{
  "n_layer": 12,
  "d_model": 640,
  "n_head": 10,
  "n_kv_head": 10,
  "head_dim": 64,
  "d_mlp": 1728,
  "vocab_size": 8192,
  "activation": "swiglu",
  "norm": "rmsnorm",
  "norm_place": "pre",
  "norm_eps": 1e-05,
  "positions": "rope",
  "rope_base": 3880.0,
  "rope_fraction": 0.75,
  "qk_norm": false,
  "attn_scale": 0.125,
  "bias": "none",
  "tie_embeddings": false,
  "parallel_block": false,
  "init": "normal",
  "init_std_qkv": 0.0273,
  "init_std_o": 0.0,
  "init_std_up": 0.0273,
  "init_std_down": 0.0,
  "optimizer": "soap_variant",
  "lr": 0.00209,
  "lr_mult_o": 1.26,
  "beta1": 0.95,
  "beta2": 0.98,
  "lr_head": 0.00753,
  "grad_clip": 0.5,
  "warmup_steps": 200,
  "schedule": "wsd",
  "decay_fraction": 1.0,
  "decay_shape": "pow",
  "final_lr_fraction": 0.0,
  "batch_tokens": 262144,
  "seq_len": 2048,
  "doc_mask": true,
  "train_tokens": 1478000000,
  "steps": 5639,
  "dataset": "wikipedia_en"
}
Each number is 128 + 24 x the weight over its row's rms, rounded and kept within 0 to 255. Layers, rows and columns count from 0. Numbers have three digits each. The size before them is the row's rms in percent of the matrix's.

# q: layer 4 attention query, 640x640, rms 0.0663, rows 375-447, columns 0-31
# k: layer 4 attention key, 640x640, rms 0.0694, rows 375-447, columns 0-31
# v: layer 4 attention value, 640x640, rms 0.0636, rows 320-426, columns 0-31
# o: layer 4 attention output (transposed), 640x640, rms 0.0677, rows 320-426, columns 0-31
q375 096:142150141126104159119118160124135161124122178127126162122111150111119123110155101129101148182129
k375 102:145154137131084164168052121108095130113112127138075127148092131106110122103141142181112104126113
q376 093:125149155038098160106102101109107116124154127115134110144167118123157092159104139112155142150180
k376 098:141147126103115138149104142110129161085155128112137134144143117124149173118107140128081135117105
q377 098:125131171117170071115120155153111159132137133148102105130114138161116108142168150117164129119134
k377 098:130093146168113121109109133120107141150177118119149124173075113145090129114133102154147101118117
q378 098:119131109167147073134129144167174153075146116146122132137139114109128137151181118152110103121160
k378 103:134138107144118187171108111151096141119080110127131097159128112141080141151154112114115103183172
q379 097:107162106124128118131143123089144139173115157120133157117102118174122137136135089092114153130103
k379 100:126136117141145145109161134085129082145115074138106149100136133124090116084146135107161117140105
q380 096:160163171133113125175103142144124092152124159135137134091140110145151122066111164178120097133120
k380 101:091082120118121114115164117117102108169144093119111133112125089121129143159187141135109140156137
q381 093:112098118168120090121107123096114144169105127134146142157102119142155165143154156116158140121122
k381 097:141129131163127145133110172149142103140149145152131107136120126156089157086157121113136156145116
q382 097:150187110125153117131141144165086131144137099129125147144169114130081146183173157122131142107132
k382 097:105084106119136132124202180122134087147085154112148129108166141149149152175127150124162130096121
q383 100:130072140120193144138123147125178168177134137129140109113124171097090093102124142153158138130138
k383 097:142103117185149139138073137160120117145162102161137157101139117100125131111144129165131098153083
v320 109:084159133148129149149151178105163106130154096137132137085064124198123118148131120148179162129175
o320 109:096069111107105104144109100120139151107129106132148150132111076094142158148135126152137121070098
v321 106:105144130111140142130112087126163090067111149144106092117143149122109123126136127130109100122137
o321 107:142109122077104095139173123127109129152148110150126122122131102119126163165109137134129140119096
v322 102:140149106152099118090126143124133127096096120191113144151149122170154103107103124090119139132148
o322 106:106096166109148174103089121127092084169116093086151120164168136091124151133162161128134138111162
v323 103:119124110120114147174117129130052167164122125112162130090132130162134165099126144163112150127118
o323 107:134116126067144105041135119076105159145092110136172158132133080112156143109124129106130103125143
v324 104:112107157171102115148130159137094155128089122131109147132165115102117111116104146143135114105136
o324 110:159142147105156159121107151105150125116156138136154110166092120109115149096156148141115139146111
v325 105:095132145159146161118110136153154139093159110075138171109168124129134166131107148156109089102107
o325 111:151150131163143124102179080142132136080147106156107130191117115087102128129119077103148121144098
v326 102:150113155103123147107163118124107138153157152103147110191110144102115154105124126106154160087153
o326 108:110178108128118131131113092139152142114083136141160093098119127134116176137149154174123145123114
v327 111:118117159140132146122158135118116119119124150133120135115143133116123129173113152153106130133092
o327 113:150118149093162133111143123141147160118100140115144148152116134134103097176133107121129087115171
v328 098:136167175095175134137110137089150093176115113119128168114110100139095141138140116194135108100149
o328 107:120140097184091132185183136164141072153128119146131145108138133079158134066103156106096158131113
v329 105:182137157112084148173118139138119117089073075165153141166153133157157109126161144092099123156140
o329 106:091147133167101168110158084140152135128168095106136187136138118108166137173107131188120132112112
v330 099:093149118103153165134135103125145148133152155140131101108075113109129113142111095156153157140132
o330 106:146153104150130147127114139168170107104113118136128147150111128153123127122131193079129156109114
v331 101:132134137125115094107118115155156129110125149103077134128093095078133115118092135151136130119131
o331 104:117102085109129086091133162146140113146144176118102105159118133168131143125121156128132148114118
v332 100:106167140108124125132110098135141146099095101133136129106102150108131113084133150102141078146167
o332 108:086094118138103123118102145102102148131149134095176073144115090136171116158151159152098148147120
v333 100:106106112113140156149110156119119136159152120108130129139121116157169126125125137151168128121074
o333 107:150145155135108125121138145144141114108148124143124141115156116150104127152137165118118110088140
v334 105:135135187176118108118154185112108123100158126149142114119157176119145119102144087130158134103137
o334 108:077125122127176153083094078096132135127126183152109092084126086162140124124141145138136173090078
v335 104:143091126112106141115120110143125119137131164073121125082110147111081157115099117152165113145132
o335 110:118150123156139108163108122104103080161132122120165139127133118127118148136093127117094154084139
v336 100:110164100096146147151136119138088091151114171113099099134121118161155107123165132130115134149110
o336 108:111133160109130134120115166101147076162146111165151154106143134103131133087106145157099073129156
v337 099:094158097124136169095139119154134124145109150135116121129108118144160149141174133122120154142096
o337 106:151099139122124170096074152106113120147159121095125152099164126149154135142161145155158152113121
v338 103:159144132137144128093164094106138131140180129137118106123129168096166147154069086151140107134117
o338 107:130121103118121165166148152123135168114115092118146141175167095126130095086154154175126128154159
v339 099:122132133150129105097145095147108101156153156111131124153154188070128145107154127128134157061132
o339 105:146163152160159130124117140108133106124118126140159068174169141150092130162130119143163120134127
v340 104:106141146139152090146149120144146143147124125132096116119147112148161108153131107149170115115090
o340 107:146128136141103127139140147134110152101130101149132131149142140145123162097106132100134145118144
v341 108:129138129132112102145170118122089109150118139075166101104133151112106122129153124170105167124157
o341 113:129101125166097097104095136159166104177144137148135154157142138167131174151138088107129120103118
v342 103:158119091084154120128123116129101129159107114163156131127139141107084174151108146116087139133105
o342 106:114180145113117100162107116107148132138125096111121154115132156099158103121130099125157127159116
v343 106:110173136152130129178113138155125101168117165157115142135122156152142151116081125128160116115114
o343 110:156108099141141120144114082107138102123140142078166135117095142146102125143152135118069151126092
v344 101:100137144092153122105116135129119142159163106161112143107149129129142123093120153109126128124164
o344 106:139124101146124145158135102164131105113122084143068116122161209130136093107152142153128137143135
v345 106:112112134127135141143122163147108167121119119125128153133159127141075171117176150113069146121114
o345 110:110112161151144105136110111120115095104123137108079173132089141095167120158077145119143126133125
v346 101:145156079118135152120158122142144152138180100132095142122118136130125121141115114147092152109134
o346 108:152106168106086154131102151139111143100120140146148112113110096094129165088121141153158137155118
v347 108:109115178138150147121067144105144097129100132138095104123146144146125136135150090134133130126153
o347 109:155081140153112077147178116103161141107109169108108122119133138101155104123111156107144091144106
v348 099:124102136155113100165094163179105140077149166096156118145145155138091143132141142164098170101110
o348 103:110100144143130121157155142131170109130120105110130103103110179117148134137061126106116097107134
v349 101:147144157122106095143114134107152121130121156137128165084144131134120142184128125134090133147153
o349 104:067104145148128168122134086133128105132137145119133113152106137160161098143100128140184145147107
v350 100:133150137088124148118088126156098154146128133123131138162156112164113091134145137115139139129103
o350 106:142076167113110142127131100122114143189143104151132173112080157132130107159126156132129158117141
v351 109:104140125109084127137108096105115118150146168135116142127123150136193172143118094142129125085103
o351 111:147099181108098139104152152157118081102121141138126136100140127151119078116179149155111122100163
v352 107:044140111132151147122149111122099167137156116103157133092079109149115117123141157103130117118112
o352 106:140103163088119126086134111124134100076166145147101140128122136106136138128104141180088125116150
v353 098:136138118115122158115124108091132151176120087130071131105138146129092142103115213133116109114149
o353 103:134114129152132124146100132164132137122101133096132135152156136084123143121165095087143128115127
v354 105:146133165132133097113058133165139070056132148117107120114138099164156095120154132159092128127173
o354 108:106120130160103137131118125183156127143154085173126104150084114073123104137104121103101169073078
v355 102:124104094113141114106132117119123150181126155143129102151125110116159128138100111134142098126108
o355 105:124144119140132160116129079134110162148100097170108148114155141142076148128134131127105156126136
v356 104:155109110118134099162096108140130108110129126137110133128160101138100158106162174111071148097113
o356 106:096167158134130170094135119176160128139072119120072127108097106150155121126110106174119112135073
v357 105:126142106117105149118108154133113140143118097125106099132128131120130082094116147152103157142134
o357 106:112105115124129096145147145144101116135134102168160155159133120117088099097153124102157162154140
v358 101:152153177070145159119163138138145149129174101114172163093132149111137105104107140118115088176200
o358 110:104168132093136126141111133116072118073131140137098116137131109121130095149146163136137112146112
v359 096:065131178152145149136109189128092119082126139187136111123113126083116178104133138168129136197121
o359 103:181186112097102112139162118103121125089143125134154161156141117161156144118111133107127147097092
v360 096:102116121102155124113120121113130189087158140124145134151111119097136143135122123104169091153090
o360 104:146145164165115058110095120120103115115088105115121096156109142167136120151125133103151102153144
v361 102:123121115129156155146166131192171130163128164133143160114144147124116118153148156112129125132083
o361 108:144155165158163114130098174118135103101122106150108111096083123162125150123143128133130122118129
v362 104:127170158124113108151114097102156131148097163108111147089167105142099108088114132084094148091122
o362 106:128073169160133131161180158152099118131156106136135139131151122134128109109173134171148092127148
v363 099:115114136096123141124129132097151108110105159063111079151144104138082101127149102152134108095080
o363 105:157140153168115093106135104155139128152184080090133136179124128115128152130137126103108122120147
v364 101:126114118176136116149099115156147105137146170110138121122113102156121101130120169130143154093151
o364 107:138139141087120090153111143106122140103119086145158132138104147142141129129153095086095143117177
v365 112:135123081133167133125150129098083146161155107120133164110137136106173169144128089109122137170135
o365 110:146115134098133106148155148104112138110087105139111090081141088124142131109160110165111103112107
v366 106:130110125149097119138104096111091187089166162153120136119139127122178116123105134114167118133093
o366 111:124074161091143131063143146132192125126124100177139098118141112164078181118140121112098108168155
v367 104:144102132135124143139140160035131106142134144106076137134127086127120149138126108194108121085129
o367 112:109130103146134159142140108121116134166126155088158078114111089143146143118157092110151176158139
v368 109:162106106127144069072138110093139114121136149102113145118150158075111108138121117128121106119109
o368 109:133162116113094131095093137122117174102144183121109077096095166133132158113113140146125148106119
v369 102:136160129144117129145149109108142132172127112146124078173126175115119105132148103133098125169097
o369 108:115143130118155130091102137160077143130151154123069127086157121106138144138082129135129106078144
v370 110:120141146106128166078134125128117101078097099168153118180154118107096121103109123104160073153127
o370 110:110132142157132138091109122080151120106177150131176089139147107114114122150161156151130124117158
v371 092:097125121136095132143168125118138088137154148104161138122164158176163155081170123130154150140123
o371 099:145126128119113123163125116132123170139129129138156141153124158139122105123119169140106122141148
v372 102:072126088146118125134148167124118097134136116114088158130129130157116141169111114134144127144122
o372 100:132090152129131137080132124137091114113120115078159140158144121130085161131129129123120152078172
v373 106:120144100139104092089130143165134118098107102077102096133122145138140159148092088108127136159158
o373 109:120112152134150162111118136125131148121122123125155173138061095097105141111147111132123114128113
v374 105:130109143147147127157090108159085163171101185134114157129112115163142156169157142137116139140150
o374 106:094140159085152135108107099092149108173164146148119115120131111092132135143113093151120111178117
v375 104:152132106153099152185117116138082124177133137120131122134154183187128156126158146147112113120128
o375 106:153060144155176107140108080124139133131106129165166138140117098094156133088104079119133133138135
v376 102:115165109127132098158123115138098147136183102105105121137115127122128159089117123178108112140124
o376 109:135135163121111110170121135156134143153121110139151074128165161100123078141118131125158152147132
v377 105:147153107136130137115110117109143133099153085074158099183117182125132139087137122149131124198096
o377 115:132130152149146099172129151112142138119147132094127102125128143097150121161109140107139097095129
v378 098:103104154108147180091089136139085102125102120147162124164152122118153138111085135136108152138143
o378 106:109128139152135130189129091132163149137122142121137119126103111080088127130170116151120115180092
v379 102:107152133080163132035136104114121158159154148149103159162156094144105134130120135103127130141091
o379 109:115117149120071160109096115096105133122111130098129107137118201170132136125126090154090139119121
v380 102:126096127093125093132111136111164116126134096113125142174078104089140117127070163114131094171164
o380 110:144158135132130109147113119126128110167127100140119148143147121130117132115154165165146093145135
v381 097:121078114104134173125137155117131124141086144093126049132107178149149149127155162118135094097163
o381 106:139174120157124092118081132163095140130144111154108161136150145089128102124124101079146152147108
v382 103:129135168090119125093130153129128137142104156159098133139074116133094161116139141131117132116110
o382 108:104166110147138144108144120103088072160109132099093112099133111150126075100142129124135114136130
v383 100:143106105137145116126105137133165123095160149170153179136122140149121124154082130102127139164112
o383 105:140136106107098135129164154128093107157095139137161116093114076160137150166139140134150134135116
q384 108:144120094133134142120113145131137132121119144127118092161111079154132147097148141124164109139101
k384 090:102133108138127125115165146145107141123117166124134128152117160128087151145090103153080121125128
q385 088:114182153145157116142085129080100174114153095130135122165105124142134160117099138145127076110105
k385 094:141179094170140155159189153154100170112055130150099070174126124146133151154080128139139079146123
q386 085:132198179142140120105147116101124122123148119121156112160145112170110177107103113133145154163167
k386 093:123148100154146149140094114122080116171139109095118102130130148114146142144108103149150130154131
q387 092:160121110098130131146103094159128108118124102131130130105170146127110111128098117132114113079106
k387 084:155117098148160104120126125096094088145123122112133169127099136152131157115167158123119124130143
q388 095:096145111131106134153166109115125123160128081121167164109138141159110083174150120102149154118095
k388 086:134087124097112122127150151097144104090115135139114163084128140111125085130114132116132090111146
q389 083:119128107156139105116143127124116113120126083123124103121123100182133177113150115136178141165136
k389 099:114150062103118123130135152119149078159127147124142161158109134128169095163104114105127103111148
q390 086:103150142106097133135153091137099152177130085115135155093148139117097104142128122127157169124121
k390 097:143133130135114131131092083143089150166133154153097112168124174137155133153128097146116101100149
q391 094:104128172148156136165126078117131116104105123128140125166081100119073136143131099117121143124142
k391 091:126146095144138147122089140093144152125145097154094120142138119107176120105082155088132170187160
q392 090:122116107142141139088129081111120162192146181136098115142123095158122150091138134145106159150110
k392 097:135144129119113135118123139145144084168171169120143110107145115143121132169081138146194091157158
q393 090:148118141132160115166166081129157161113132139107135142164122162080102124145131114110108142087142
k393 093:112140157171136113133109159146134086146170138115159106121109172141092139124122126157158153178138
q394 092:140161134127155162132139172123155140100131133130161129144132181108096104134134135131106169108140
k394 097:164144132122118100079086106136102136134100130154118128165134079146137163144125142131124093196139
q395 092:124160122126142123149127145124128142155121099122138162121126136073108142148119106095166107162142
k395 095:100118073105130091114133106123100130136140126155132139083154109113122113110101077134139144120131
q396 093:103171206113116133145157151090170179153116116171138117152121183103137092140111135104122138163153
k396 101:142154138173156130139118130134122127133150142121117140106126194140088143150130140108110116115158
q397 090:175153134172126131118139131135102128139120117146136121152138154090111087123110159144110133143081
k397 104:146153139141098108115108073108108103173130092115137150114127101116126137130132130093112122122139
q398 089:120141140168141127166149104108094105121150105094129119110141116086110102142141076096120149127123
k398 088:150124160147175164115147166101173147141119137135121096102145095131123138130146120089144112168119
q399 094:128093137144122124084159124106125100131140131098133103123164115120103146181107129178127121122119
k399 096:138116133156159106150109107124140097119158164094137122092143154098143137151112152142174098146117
q400 100:156120161167098117155122133176144121134123149100123127112125075137107134145132137134184140124112
k400 112:130158106126129104158152125129130134099141152181108149118104171123121128117127118126101122172121
q401 104:141166068142172136093139160173175136163142090104140139124141143106186149165154113128147141093101
k401 107:122128189123081139131102123138133130137108088122132127118113140119086129131106156080085135136107
q402 096:150124150127128156116161107149083104122061116087107143145125134122148097149184138096150139108138
k402 103:122125161123128100123102116135112135096143121102156113144090121092103146086125144112143146135137
q403 098:145179122112115123145098132127133136111161135149104091123120138164113084110109121141157129128115
k403 106:120164163130097157093160098116114109135121099143107116094150141142137126124091174144133083105091
q404 092:112137127160123166088130082110150119135096130104118111101156127119103160122145145124101107133141
k404 098:128126112122089134169147089160133106141103138130155150082158172132161152094100161135136130098100
q405 105:115129158147108126105066161120102102124128116108163116103142133106128128131125173084170125129127
k405 105:133120100150126102136166145120135097139189119203108138091130171128181133122118105111091098117148
q406 102:083129116128125128095191107153122121128089105121118118075112104140108116126160120130137139114128
k406 111:119114152151133132105107108125123099100135107141105110172138140122144126121164147141133143102090
q407 104:099099201089125184131143138135128163146084132116179132152123124151109129130110109117129131104163
k407 109:130148104135107113096113194129118151153181106128103156097144097140139122135136105077118081129132
q408 104:105150119115168147139114192142136080120124143127157146137131108110111130099162121087154140122157
k408 109:103126183149162107130148161113120097129101132089097134177158175145169114138106125105093147103091
q409 096:127140122185099092133087127142131113171125154126118157130124129118134134123121150111162114139096
k409 106:163108132090108132145128136146157116170139140125120093114155099048127132129137129147113127135093
q410 103:125118094116131134100116106146132150121136146116111153144126153110118129089100186136119141142155
k410 110:092113127134114145154131103130136118144132119076149144161110134146158146096163116072134148116146
q411 100:144173119152150133169123083118094165090103135095113106103130155162130119111189128138147109137117
k411 109:130095111135150143127138126123141083141142113137158139108136125094116154089107107099101157132150
q412 107:156126155099104137164143163129138158107107118107126160144189104141091145134109151103108135111119
k412 116:148147127159152080110128134146165096154100137131101147175143147130133131124152106082078149125148
q413 102:158081157148127135124114181112144139165136147102149140104127103108139113105102166134103127095091
k413 113:120171149068152122140123100135157121137136126129161111166134139094114122095134115140095093136127
q414 110:121130141123129130082120179127132112120111138110156144161157123142119119161114144123098137132131
k414 112:148160110132176127177137122149059105095176135129147158132136115149121134129127127120116134118145
q415 108:089122124132122098108086116106170182118131107145148135103151137119131113138154118103147146181147
k415 112:148114123114156130133143138099111128123074136185106107155150113130111123128147137141144159110132
q416 108:121092143104092091147063106183126136120127197113141089123134108125175106112128119120132148141176
k416 120:144113132150136124122116150118150128087142114111109156106125126149107109125120119127121080124101
q417 118:137171125126169148130119136151152142135139112146126147156136142122149102080142125119197114143124
k417 120:101138151079195181146116172153100148130135136118149133140106111120109121188097131103129071134134
q418 112:149110150149117123128109104142143119125102118168135134106126152088115142139091134151121133156095
k418 122:133153136114155163146098114107094119139113144134136131118125131144110121093081149128131065128156
q419 110:124105142162122190152119076164131135133127102144140086106144151074124079157152149118106082174105
k419 118:156126126143119126187166175131164092116176168163102166105111116168109099132183136154160092148143
q420 111:185138119146151120149101152096094094140118135137153108108116163139133152104147155157140118155141
k420 123:128107141154136064110111143118139161160137137134116159112122129119166122121132123109112154146112
q421 114:131086121122152099148146138097157133154101126093133132131160109120138134127121115094105132109127
k421 117:158119149148134126116124086102139121154184134163103106119077150134143083119134145134119116158128
q422 112:142135167134159143147113144138123144152147125146191112125106114110131066107108142128127133139106
k422 128:142131121132106126132117122145114092125166076125128138136137133140121094105113064187099163123141
q423 108:118142077144092126154138146146138131148145109123128128114145151130104150116117122147155099189122
k423 115:143127103133126137108149117156172159103109153150116100120107175098132118139137129140127141081129
q424 111:157110103090097133126126095163182101166122076163164085124151100116134156072147149155158119156128
k424 118:111168116137164166146114132163083164117136149129101103132144111111137155138142143154107092157143
q425 110:177091162159178125122114145103119089162154106098094115173107186153099097142131097142117138111122
k425 121:145142134131117117124134137095158080134096134160121177105138107103125167141143196088129132160090
q426 113:175110109142140143123070124124130138155133159099120110129109162130119094075121162156102142130137
k426 117:137163184103145131104132068092157147114156101152147114133119096132137183139120115123163108160132
q427 115:075099125113132070142172086107077107138112173139087134108159148139117145123163131139130160110144
k427 125:103152132106106108126150161116164166185099134153113090103115095099110127126074159116156125100129
q428 111:162131141100104158113110158120155155081138135109092125135184086100112145125096112135097126115124
k428 119:156159167134074122163102153149110094117134118096162131092131106119112077160124054107159128142139
q429 114:129119128157156143132133118163133116130113119178145126161137106119154124128129089115108117131089
k429 126:103150097155128143128110110110152097133113138141150141149172184140098142160125124092138109116139
q430 116:128146124150122125182122120114139108132127090136098139117093136145128138124083119085128136113142
k430 126:098154127134098124132089108118127123130155129110156146139140145087124133137142104121134105124117
q431 116:141132161091102117145100113165108120142144085112142128153130109126093178118127133124074136119205
k431 126:181105109114086150127092177134123167136155098125109130124142140088133127110146139157143076157101
q432 116:116124153128124124098133101098109149130162129125119134095143096114147114131131145147137198127139
k432 130:088141102142098140126118106160137124158150096120147113143127110117136164113088094119132158119142
q433 115:145128175150098095102136166133139164157082113126119091148117146144150146171152107116110097158132
k433 120:132166108117122175044184126142109124148126129126108134131143137133167103139102113091140089165195
q434 119:095157085140146111085113133113148118170171118127100111137101132117082127133119116137129139092158
k434 123:086116175118159127128131142116133107150102118173089096159152200154082135120112125117105133112121
q435 115:096128124137142128125109098112145096138174120173123123077152153108082113176210152141137149139110
k435 121:158140131143173097127135132156122101153150145118170154130134137143099134134115160185125072129163
q436 111:102113119121096099127123190142136133195142128116114123113129140101087201123144104087147140122101
k436 122:081143171171134160144096137127143110124117136129128110111103115146124086111115065131115092113147
q437 105:160139119132148170088106135122098112121168148146132136119131142104172090148133108145103104180163
k437 117:108126146134145147141142089165129118107120117100140114132107141103089160127106140128122146117153
q438 112:125110099116118158141128100149135073116149066156125122115148086094109122147142095136141171147147
k438 126:132128151132126090103142145121122117111107183111101121153122114127077135130131124111100110113133
q439 101:133136149132120111136088119145135196113133103092128123137165128104131112122136138136107116139159
k439 116:172118160121127092154087128161146146134083184114085140144075115153141121143098145145149106130133
q440 115:131141134166124136141136140162100086112183138105126158127086134129129093123120117154141102162116
k440 126:086171116120173156135122116121134123164097135111071126149145112133141095095150116179109088120107
q441 111:116169156129101145158181130100143090095115137130157124129095170153075113064132121120139172138120
k441 120:138145124150130119143111129164101133138114091114154091097178127106124155142102098131107109140093
q442 116:096143116113136110106114111110119108120106152156149188109085145162098121156122074148112113120142
k442 122:158102122131124100100141113111120085071132126108120117126139144121109154100134107159123158075122
q443 111:164091133169107135140086125111110130121081155123151119138123116132059136148119135135117125125140
k443 125:171112100145093100111117149147085107132120144114092110115131144124130113135121150129123120098104
q444 120:129159135076149128171140101101134146127120127117188119107107067099132134141117139138134076139136
k444 125:144164101134146121118142111154081148117155141111134139137112080139136166138106131072140102115126
q445 114:111132140090142164156145100117170145100139187114121135157103109126085105159130164146133155140151
k445 121:162138124111126109162122142163144146083171120143189144106098112133122152132101085130149111102106
q446 116:144134169104118140130121088109142130099128078130154176144118102139143138119145111106129134119133
k446 123:103080148157106129166122128171069145137179149113141130142090152099081160127145105120144116118088
q447 106:131192133174126130127163109124139128148147125132124083133078136139121139116092144097134137125147
k447 122:144125137123167107125039095111118168126097144131144113160134156121135135158115125149103151144103
v384 131:120108155105101112108161112130110135152175104110117127093105098148143134181132096150098148136145
o384 107:126127156124115183105131159098148107103140170124176076182156129131132106114135130088133094106162
v385 127:131132140106157120148136121113109115129195153112173135135141155154115145131119094135146105095101
o385 102:135146155122097174119160110137126156145126104144134107131104158138146107109117093102134119124091
v386 125:119142189116118102100127100122082071114175107131111113165153111144117176146133066087118148122146
o386 103:127116177121118132117156133112159165099133165128115115141118138141123160142165133109158116141135
v387 126:135099123107111136119140176159104107111108104144171111153137165074131153166117115067139145103153
o387 102:164133161111077169113110145171117122151122121174127100116140112141069129133143166168104145142120
v388 126:152124111128122113097147126082092075136100153120116098168123151119129085079110140120144184164171
o388 100:147142149090161135178123138145142138111077113122181100113099110099113123119153125122150136133168
v389 133:092096117144151107137141118160127095113130172143159119138156193148160111127130158099078101135082
o389 105:104106172112103086108109111139118111106135139152114139164102092129140120105143125115095077106136
v390 123:164123149134162112100130134086155105098131096104114100128131155147130140088151140145129146156131
o390 102:166122168104124100160136133097093072122079132088118110107116164107122118136146147108131167136119
v391 127:125116151123109130112126141133102130153123097099107138176134123058110126105132110113120137121121
o391 103:119123163143130128110121131134133113108108093162128162172095142103123091136125111193122113152118
v392 127:140142131162088100120141181131127168131079140125143069122131113091147127108162099140122131076105
o392 105:094153135122176098134078114139106098128121110141114143085145154081119072132116164121109108122104
v393 127:076125131133110100127140123055138136125103144168130121156110098138167165093143112132099160190123
o393 103:134160120162124108105080126146156152149130142134143124133112136139130110135153135129123115159167
v394 129:118159129120100112157137096149154117158105137122117098136111154141134116118173129193127142157146
o394 104:128180093117135153110099125128123127174108127112142114154119145151119119104177141103101116117143
v395 122:151143103121167111133097121130089107171130099146133099079074097090115120094135135132127161116116
o395 100:127137095144174104093122123139155118142111166117120156108129122118118117089105141096158182117130
v396 122:081134131119097154118121122147124110079101142100133119182163144103125126159185202109118108111122
o396 101:107123092141112109094121153129117101117144153138169130085166153106154136160122076116113157105144
v397 132:109108106108144125127144156122107123135120132141126158134118151098127099130106142163168139128117
o397 104:133135106103151168099071130076124157145142117151114164112134133108123135115116106150093100131107
v398 128:149114159146151146114137126112110117146127111152123150098147141135161160110109126146183120146143
o398 105:082108147124156187127142132125163128103145159121063110091128117112158141094168140106140135080077
v399 124:114129103109098148115146121126127112150085158158116133133103110100154151141127120109127127157116
o399 103:132126155170130120124105152105162119142136091105132160147177138089094127146098172150148138103085
v400 131:111104142150143115091125073098116094147066173095134094126088113123180151147133128115145118093126
o400 104:131164136132083143120128158112091123129150090159102094079116108159107136105130145109129101127122
v401 130:091135116144050118132167132127157121147078140149145115152126178132150129115120149143110101134154
o401 105:127100145121119130103155128113176109132153159099134114095085120156153139125102118150132108122101
v402 121:126119097121065173146139140159115159107124139187114147138114167116179158089145120132144126126119
o402 101:125095145118078102105095110162165085138132124157122115133110179110166106133147069105158108138121
v403 127:087134170139160122166114165126132158117098144150080094162129154144151114142119117142118148146117
o403 102:140098190116164166088129129100148141170125118137071130089139154190156143136093124121119162167139
v404 129:077093095150148099141194133160130161120134158088156114095112116171109164169122122126149139178102
o404 103:141145146141130154147125158122098118095149192123169128126184145089082127128169115119135156160142
v405 127:125134108174145112165122147108094129125120150125111144163170163161148107102136124098123127127136
o405 105:124148152112124121123147095143135134115098109103099142150129152115140093125156120175154150104089
v406 131:120134093121144113118092092077100077136141139154127146120190136102138168143142173126162139115128
o406 104:148156148132143113137118135102123084162086134118121151108108138116100152132114147118136104098155
v407 130:159063164141167118114098151155143119105119116159122166116075149164058144098086135123132116143154
o407 105:098135150095121125105105188128135136117109160120146155147164102129146130130105179182084108146109
v408 126:127143137116162123184133093187092133135107093162097115192107131161122150131151129105095168113080
o408 103:130135144136119121128138140120151155164174123139130101090084121181087137119180093135136105156145
v409 126:147137103123121093133113124088094108106155156138135105151084112131143101127162124129109193128112
o409 106:082182110141135105153122106119119114129148113144149137117127131112134174121077104117088128113119
v410 130:133119161119123120138100129104124076141161113135088113182148151119098137088123156109136107111140
o410 105:135136116172121119108137121140122074136144100107123155110143133130137122149120146132157104136156
v411 138:147113166124091097137107119117106082098136131163134112116159133106135118147128191135119148129163
o411 108:127146113123084096148098137148151132152120187117146162123076118122122146113153130102160103160124
v412 132:119149182138112116184094148099119130097141113104170095135122111153114120096065139131129141107144
o412 105:137138172127142071113174142076129122083137191126120113142142087146107104120091115116141149148126
v413 123:117129106132147131131100118127138158205146128156150116160159108083165119159128140144156129162129
o413 100:106098117116108156148144153086129103113094105161157133138111120137119115150180122152126145162100
v414 129:125147100137105108089114084100132116096135117159136106153120098123114120131140182094150133143155
o414 105:136095108157125135155155146143103185118106137111182098106096087085113121146151140169147109114099
v415 127:158153091144145113119129193135135131151153112157108090122139104143172072137169109137134093140125
o415 102:164137167125163162180135174083116144115142108129111127142147126092128110132129115186130161152120
v416 126:123134105137133108123076151102128066134131163109165154131145130076116121113150162087091112149120
o416 102:124159110141117170099164092119141110141159111160140168123135117141158120168112148158140104126145
v417 124:151138089091105090074078129135131158114158138156164112148135189106144098161154119076159131116106
o417 106:104096106098130186128146102148132130124138180119103137123130160149142137151119121171129151103113
v418 127:132104107107198097132133104140107087120166132133137137121149143107183141094154133105149157131113
o418 105:125157078109128176082125109108153120114162140128104134120129147118139126117142142122124157163132
v419 122:120100096143142155143135177092101128128132142097101125121182196122158133123107102118115134138133
o419 101:114144130102129111102152149164139121127111142124109160163092128151102151108136166114139139110133
v420 127:153139109094090163130108103121155141121098090109109109132128123112140162136153112165192134116141
o420 103:125096134137089142141129126120084138180106099123107150134106105126164118133140121102122144104148
v421 124:144084146104130166131139075131162108110120123144120100169131133127059112093111114133109108138090
o421 104:113154147137098131141152131134124111124108125139159138131134145130123130137072151150155144146139
v422 128:135124091112099151128121089182129133147147132119138099135130125132121113078106124184135097072114
o422 103:127140119120112147112150128105136134140123130088164128132130119121150150132113149114110107125133
v423 126:171145164142134134152121125142116154123113048116116138130092082159116126161139086150115083106132
o423 105:128131156147136121198127181159138110145153137137112124138108089127133139100154136103123108121074
v424 124:138134092116122136107112116162109143099147077148136117104093121142153112155090149101072161109121
o424 102:159111084181159111085137139141101129135134119142103102088165133088120142119135112153116152119162
v425 131:149112114099100121141154112127136169096108199107110135135150116139145119095123137155126104137146
o425 104:154125109115109101134099151118159112130150110108137145158098123104185155152141194165178119104135
v426 119:087138111165165112151100128109156128109140116150134103121129172116139122116142108126111125150156
o426 101:098150134089140096141152137130089129115064109113091119095143144128114193133087126103161120111105